From a checkpoint of a small transformer trained on Wikipedia.
Size: vocabulary 1024, 20.2M parameters.
Architecture: rotary positions, tied embeddings.
Training: 522M tokens, 3983 steps.
Each number is 500 + 50 x the weight over its row's rms, rounded and kept within 0 to 999. Layers, rows and columns count from 0. Numbers have three digits each. The size before them is the row's rms in percent of the matrix's.

# k: layer 11 attention key, 512x256, rms 0.152, rows 24-38, columns 64-127
# q: layer 11 attention query, 512x256, rms 0.148, rows 25-38, columns 64-127
# v: layer 11 attention value, 512x256, rms 0.172, rows 0-31, columns 64-127
# o: layer 11 attention output (transposed), 512x256, rms 0.225, rows 0-31, columns 64-127
k24 113:459538499529454543532538402515443571380514476407538477550452538541622461492463587441504548558452479510505441479445576434407476516453481482456563585536501419422522485448484509475520442432519479
q25 122:567436510569522506386411522523490390474422541488489532419472537405523495504559463556457550448467531572485423467469433429535560469509503471508521475580620500454515491491454330467564436571528484
k25 123:559509536500379464465446531559483497487459512527468461500471457501479509466538458472602544495543502464565491404520542473569538555500530515404545562559441546569566433560483513413516500469633457
q26 120:529492441427474510518496440560443439651504517456439477435479523438558555534438531507554510498512552429462616409454502465476443562604528421476565572509513523480462471411495473505546428591559419
k26 129:490497546524457499452581504517537438480509473532477454567445485626528428475450536486476496542555502545455456578567584578561496433466448466531519474537459617476508501509537463537581442453581531
q27 109:631462469445568513524496642403490514602497420555463536583563529512477540508436560547516592524494486541451441465530553489490534488513440519484527446567472462521506484564546554523458542535457583
k27 116:437471506559506523461562515488458594554570532549549520449579480564446430553428485556383414488519498369527556538496514487444569517550506535427422549488508511434448574512512462408469490439531488
q28 118:539469463416503460445558441488397567500508514519481472481452526561429603588434519443383500425568487466543462489602528459499457522528437435471454504410495608443451534473479578510519479545464497
k28 120:535479469546475516602511505501493449457573531593473489590566483603461549400463519526475468462453529424428456488500508476577556457507439538544449522506455455606509518440532525487512416547522462
q29 116:461519479551459480524485496518450533462526545511561466515412397506501473551466430542543561491590509466606463441465583530417479493532684482547516488522606514429508527628468563495528504515455448
k29 118:514567497528418563468491571493481438523415520551474553541548452603570498585582551505501552494558538508519466553516466538664484453483424571465468492447516408560520570522466533492515452448532458
q30 120:492503540448498519535492406505485551478589552560456486518555519485546468489487592449538438614361611510476449494471473508545563538562467540464577441496446389469551530448577577522544560490504539
k30 125:472561539540640448575456499525484478481503449506567595559464449487476468494446418474486468564379542515472532508545443493481522482465506457514465501547581571405529539538527489415465489433563542
q31 119:442538503542444508576499478458571601485517540624404434550515445457560496474480502448517473468536432561578556584557478500431496407605503486537444495510504505528499455454549425481571529550541472
k31 120:473486476538493472553473534490486377494606497460496456476467539501522407523408401536472487541519494517400490487553502619472565540460513526408532563526500464468446475483517477479456534597445476
v0 101:425479533576535555528566538520501520511605479430568428445537517540440457300555613442440511528506494495608608485541521596419514561407512571372430468504459467593506533498502443532517508532530580
o0 099:604515501432488527468438401452521473542436441484534581542532483483519421517546436568442486489548505467512393400529464458553591483482578480528488562492505443465584495489446471418561551440474541
v1 108:441470600448472505531505495498546477407446463511451554526463538505523310566487562507546472539563422521499477547470549441600545425492525510439503472533463590553504398496531425569513548536561501
o1 106:477488444510470471412506482576623565418452523494494498533562499468490556484440419452433596451422565440476460498519427390549504472498577543509535518460548487489489587528441519549469427468526549
v2 098:511481482518532598639542436461528573503464560520485470468513556517466490477482515533489452540474580542492524454543483510489582468498472510484427526535537525524481497534565432559538481479529449
o2 102:559522522430501604482523544448593540471569549520565516565518487429457478500521514469548588615555558494538489467459535490482444510490489444508505530464407505472465462491441583514585596394512602
v3 101:557536495449503475552424458498556508454505511539460506525449492535450539538487486563535480561629543433506489540568531535459438494474507536413440428536516489464416502548495572529437424473517421
o3 098:485438506531499451524543462529461484590502502547547525389584496477459445500431445432517557534602507523617433479438528532419412483560587513525465434456472557450411585507517476506471482543557499
v4 106:590550576509562474440477393542550452513473490462437556471522527512538403503538553549531451548525487487519427422502502490564441510549521621587558475598562491493501510559507498533479492449515503
o4 099:368424499526487534481556518448574580528416484501444395453486549446381485577531462587492482434569457406541532444587506446496537537444363465551442446340489484452507567515472490506540580501571516
v5 102:560473394541500571579437437441473502559532452532519591536505438410499503563547468527540482525554600411443497506488521521576475435460502554495526501626523487440429419502486497487452497510586456
o5 099:447471553522571427528528458562483568430502466492534440525507466531428524543507521544472410523463454595440460436468564505463564566386532504493495524493464586541382569518526515418571506551476470
v6 104:456446403515407484548494508511547440623526489425536496581546529606474505419507460502499451487551450537450546473439381535540536547523526498515534452386480607504463490533509498540502465535454488
o6 106:506464486387537460420427536561396553421508534494462677572491488491505521506440545542414505560502544495549573439460528487536505518451561465462565403472498434394470540499488459636522489471519507
v7 103:456504467449476541419488519489478414461611547435509473510510564545540543487502392516495501580410473453434594494534464492427561570488439375470445549576515489509568438542520424464401517541434466
o7 102:450537499460442521518471454513468406442517426595486566525504451566487504457446510575459513565437505465436350574622541521475530482550534490513515506470531553408473530515463474549504410521490488
v8 102:471518522457458502467520524406553568424550497487550543506501509453470535514464527526463553516561410519552550489576427476469511500534401413527502571520471454448488544517452482535448496444474438
o8 100:569568484513535576464486428487509458588456501563493503504530518534471456541574473454584482483522458440461430547439545421521492467580520406513553445439472534466465501471459451514596467427536483
v9 105:518540450527535369494565576539488441580539511537513492510534542466511435511479478496457562512502510429433475516535559461502573535532545498498567495507503427402520415502520545458494489504521454
o9 102:561509511513485461443569469530528481511425346466553551559414510514500598486535490534485599607514564541519519488431463521573629352494516517544501481500591551496612535503469519489476465444494533
v10 102:447527471521544497512562560456562451497569499458549469516450516458480583540457483436481500499545517497526460496528528528470570432478475505548487570510512529516455552530501527477556500507439539
o10 098:508565460548435432431438545580485506494540495524530466462445452507578443496559597490545431582523439345460471456484509444394505507493506513376480478505477434474552564408484490473498445540387540
v11 108:537554404461526503532462435548493472542441503499505555529561533527513446439501461484512494566467512466526530518493549493478552501502512562409477533474460527475461435517558572534589460508500615
o11 107:444529518466557593438507468496475419435424337610433551480574414544494495542561480478525521554460486496477485498597445568549479597448468507476514474472563581540611504425443480455483529516528509
v12 111:466491516449517530458446523517546492453503564556487545544439539607527465490569493547492449506530433413489439485472571471483466436542468481510469508455465524577515507532541532443542554480498428
o12 107:510519536520415465569504510516510456515575494492385580520456552618464509445437553483530475518495462535504481549445455433526470585540399507452556485499589522496378505515480517491528591538430505
v13 097:468497431509507564495487376563479506434515495480554373379537596591420552499481491607534542488547408399490497480464445470386518520426493592470522567428522517545533494571444490491597454511527491
o13 093:562472505468484643385522533498648506449479482525496531495543498380479451466572578473402467505445507582449471572509481526514489448581559414505541470461599495498503496461416523521487481468516536
v14 095:529493502559484545429559507470491545480528479524554489429435456528497460466532512519514498468409466387539500489453503492454495492594534489518499498453410494487457426441498536530523459541510462
o14 088:482451504512527504555425486509566454489442423483503497410506504499433455454545567488543464523588460516504521464560462569525351561524502613472490491537596439544436532453461507431432476472370537
v15 106:511445578551572542491518460519545510446479547527481547556457496515447443496538477459545639503413435501463509417546566481474574549534441550496505456552479487617489450517509474483485404436545432
o15 105:470580492518487516482521464411534451584532430478515520495413523502498562429496433478399469572484516641522534465450419420523488479481511506509556473406422450404497494528488500537426541474397494
v16 111:540426375503515534462583463493503393490517539488472448444579596589526513479554449406468561494506552503530441414374465533466492470482448470363502501485465546421523493540494533506563429534626472
o16 104:438619558469486541406447460519392576510520491592585577459484364427509533555509427585515566624454487605477481481443489439515494520484442500494545511446529498518470528528495486594481530401495508
v17 108:421445488487425519562532521457532545577497507442476557459507456384433508391474509471555543585526502496441483476529485494509453474540516510465497564562519479413404436562472433311493499505520472
o17 107:540424463488494449494530509522450427383491443477539438498505599565463514546512526489502553407522401571464545517442496462528552381430471473473546483485500505610591522437550521632561532437475527
v18 101:484501444518543514386549414431487499578453481486520508589446538513431606514487505415470511554560511600520499548572539606529521390446500496492510604465492514513475515479487517485498477467551549
o18 101:512466502474485583535511574454471480460512487496457503457434508443517538476553566500440448447516543495449507417418473477445573550536508534436480478551515458459536522468557490540573404586407432
v19 105:494552511506436506435506453549543564500463598572443469512547571594563534516497481526502515548390517493555446570489535429507485578430464487430405594430590402517589541385484502447432519460503551
o19 102:568526531458485639414381519438431518417501504508490580478479515486484558473588548458536468548520452464528410434423559552550564521529415540558462465465510520513430493487505470544457531533590467
v20 103:434548499538484601565546510547446473497440531457511510489467433501537520546507473512482481472512506452450500463479424465486499459540434448517550634405595577504520482525491538504514437527375540
o20 098:469521475455525468535457517559476542487500450508469523466490497523443654498395485506470573520483488400476519490503544586542425434580527392502531572424463382516516473486494475545484523365489503
v21 106:478541517551537464512447569510526420484455604592452544460564480509536475443422499494618525476448441563474559486448549487444555499533433486549610530513615393522547529602491478595508514549439498
o21 102:516526564511519471547462516475609519493487505493446493518480532479453424475421373452436508586550584435467538443564578515467551471487439525465530393544510482457450489498499489477497526515499605
v22 104:438486496541482553520650518473436470421473523475564458556474526439564461576555532473489589497490492464488449457515387433491454474550512573472444524470481451588454495504537572448456491500502493
o22 102:428473407514399482501463561561571412532574488479513558522520512490529579502568489442440457529434501504430603530413464536576589459528532527434577572450423521506486499482471549485477516495471519
v23 112:492467498514506577402558536451467470423493496500540497466532480524503479530491380370476535540564531575520479543377523539566513456471535522384480465529509506438444528537506558487437502522497537
o23 107:455531434541535374526481510495426557504495446608570512508571497525505434578471539497543539449450526545406375446478414526492551600502379565574605449509608505476531528430473544535504536433594581
v24 110:496415519527488591501483584549481494523438504553579516508522473552543455493545499468520507546467397552394486481490509524570514499500286524513538486541522478490408458504468521542518502440457467
o24 104:418539551420501437515559557541449499391502505510411430539496569402473560519557459465475463508497416477598484446545459507523521501469542471461537476526490416518493501553509440541530473501548535
v25 100:553502566536562481471490458437390503418462507450469533478515525550414512483511469525432436481491479546511507548497461504472543475544493564436531553596547374469421399524405466518473542465581570
o25 097:454472413498493562475525519440571484512511500459494513462558575508406388611542525425548527454538497551450479509536505494619508464464503515484499479562509441586471548470452547578568453458488519
v26 112:553492379511481434488506482469513478583524575461497485417503518473579516647489468601537485498515571409440565560404585469460505457453465495490480435606560509453450487527510393559529506462486549
o26 106:488555591599534459537476398506455583464498518523478459511504569563499527508449532467435585552474610559480442498546478496466491505509472449557492549477616582603549507477476491477405511453474445
v27 101:434480514496507489462578591598478544476533499563495516494461487482507529542503511532485459431455569426505394508522456467492497414586465466494523563516495487546468524529451455521487575475519435
o27 099:496502529533430528527465408499536452560468534545513481479494532531492575474519438572455560504531452522472526510411516582590440571515549471514433519569445403496417496557513568465564435440406509
v28 107:472638448608483501494474513565524531497460435482497509519475521544481526514498562456543476459523498530446524559566503410501565543622490393526523531509528581385512526494395536504557561615431556
o28 103:539457548406527411436498445489507550567440546518507526421581430538479535475493555464503497595538433424589493511416414518480489467539527557487525528454532422473490502515537573529450479358464487
v29 104:462525509499571504539531475543406445466516464537455544487488556463544440521560461485535452490413511521543468505570505600507442479448449521478517441445477520498597439428494405543607424388489608
o29 100:506450564447486525565479496578408570528578468484599495452500438563442473631509553477507513515490536449515509544427536515487529550504422472553520522550500465472517521487496474390458459568526483
v30 112:430590432465486463503490478520595516484477492501501528554503579479457576553496473552553519472494567582497589529511561434585514553455576451479532529531510546545471506424488547580473489480655469
o30 107:337503423562543601445564543461566558575492471485603487463468510546538481488472492438460497450518545482485426440446362518529461519549534571478460492537414418398459573588572460452509458465463460
v31 106:510511576443513433479465443440522507505511486422481497510488584444507556405431423462528500510547453515363493461430523553551536486583490521555513493589556485520450426634469408530521429485558491
o31 102:461537450576467499494546549497567465433554535493546410492520556516517458505521492481519518414543449483514535472528574400484552540557465536480548507466476457541536578461500497479458503543445528
q32 073:560420543519470506501519456512530479459471416591429447519560588553467500567501551534428471526559486457469456444505493386463582489508502456420453570571516510464545479509499587535522461470359542
k32 064:501519457518538601508508356554442452511518602485431470478459574529461552468552553426591482485530497531626457517372451511497473531461549489552512465528436487564388543492529559570540474418549563
q33 067:437533431594506550483444461551471510493456471517500549527486496507509569437514472484494525475421593522559510409455471456452418500413651474408466549524495570473520465466499348475535446484408402
k33 055:438529489519520485569420459463506527436497448471433544458462445562542485516427543545514552554392616482390405504498531479518484521515622561556452594456544465481523566533520454525560551469630469
q34 073:526489495528504461547429527466408440455458518522468544496589507481577512587502530597389435486554615461467499448444516484512580492596572404532467544461557518331484521513489539500501529430513517
k34 065:410520538508573524529545508393553485542375470528533471437451451538477437474510337396568555519437537451462600563454448533533492554542523455487464457459475517574472459535527446536468550545451483
q35 068:379460498492566466489414423565450519489572591543474448556582466405437500465585514599545519517455491532564481539469444583488449431530518492406434434545465544490478576523474462531530548395512437
k35 064:501506588519509450524426523554489479553557324550529515483515428490476434502562501531453667440464518414508519480517549472558565505545507501478509571539530476462549502470471481419493524478398504
q36 071:510375506535504410514566533590479447477439544549496467478463541525579496445434564413484439474415542575547577426471490416530517575472544438417514630521512492423506493416523445531487519484482526
k36 070:497427531502578547485556414416532523519648462470519585485542494468431413590542403594470470507516419474485443509573555499519510530516482513472574528463540593579504456486459522517599485490532484
q37 076:387466487484582539405409472477490576474426523548513560535555514477466372475476515479582554484495415499525500514423520454526447485390564505481463517611499553565581476549570436510524639544448470
k37 063:505546511506401494494586487403365538553496536472480485590449565504472509578506455470470596480538498533494460477558394498498499527488460571562445500582514485496478512515588526469496500512544513
q38 072:521410470523544457555521428560491540479493509578512470505539439531486561429435631529535429520392491506519489588523430553500529472489548461395546473470495493406523493399523486558584554546495426
k38 068:527484444509506432502568497525450458453523510477437525580487439410513471525541456479407500520535451523500514504440530516521585547457438435570529458470597496442501559471472464484507528449474490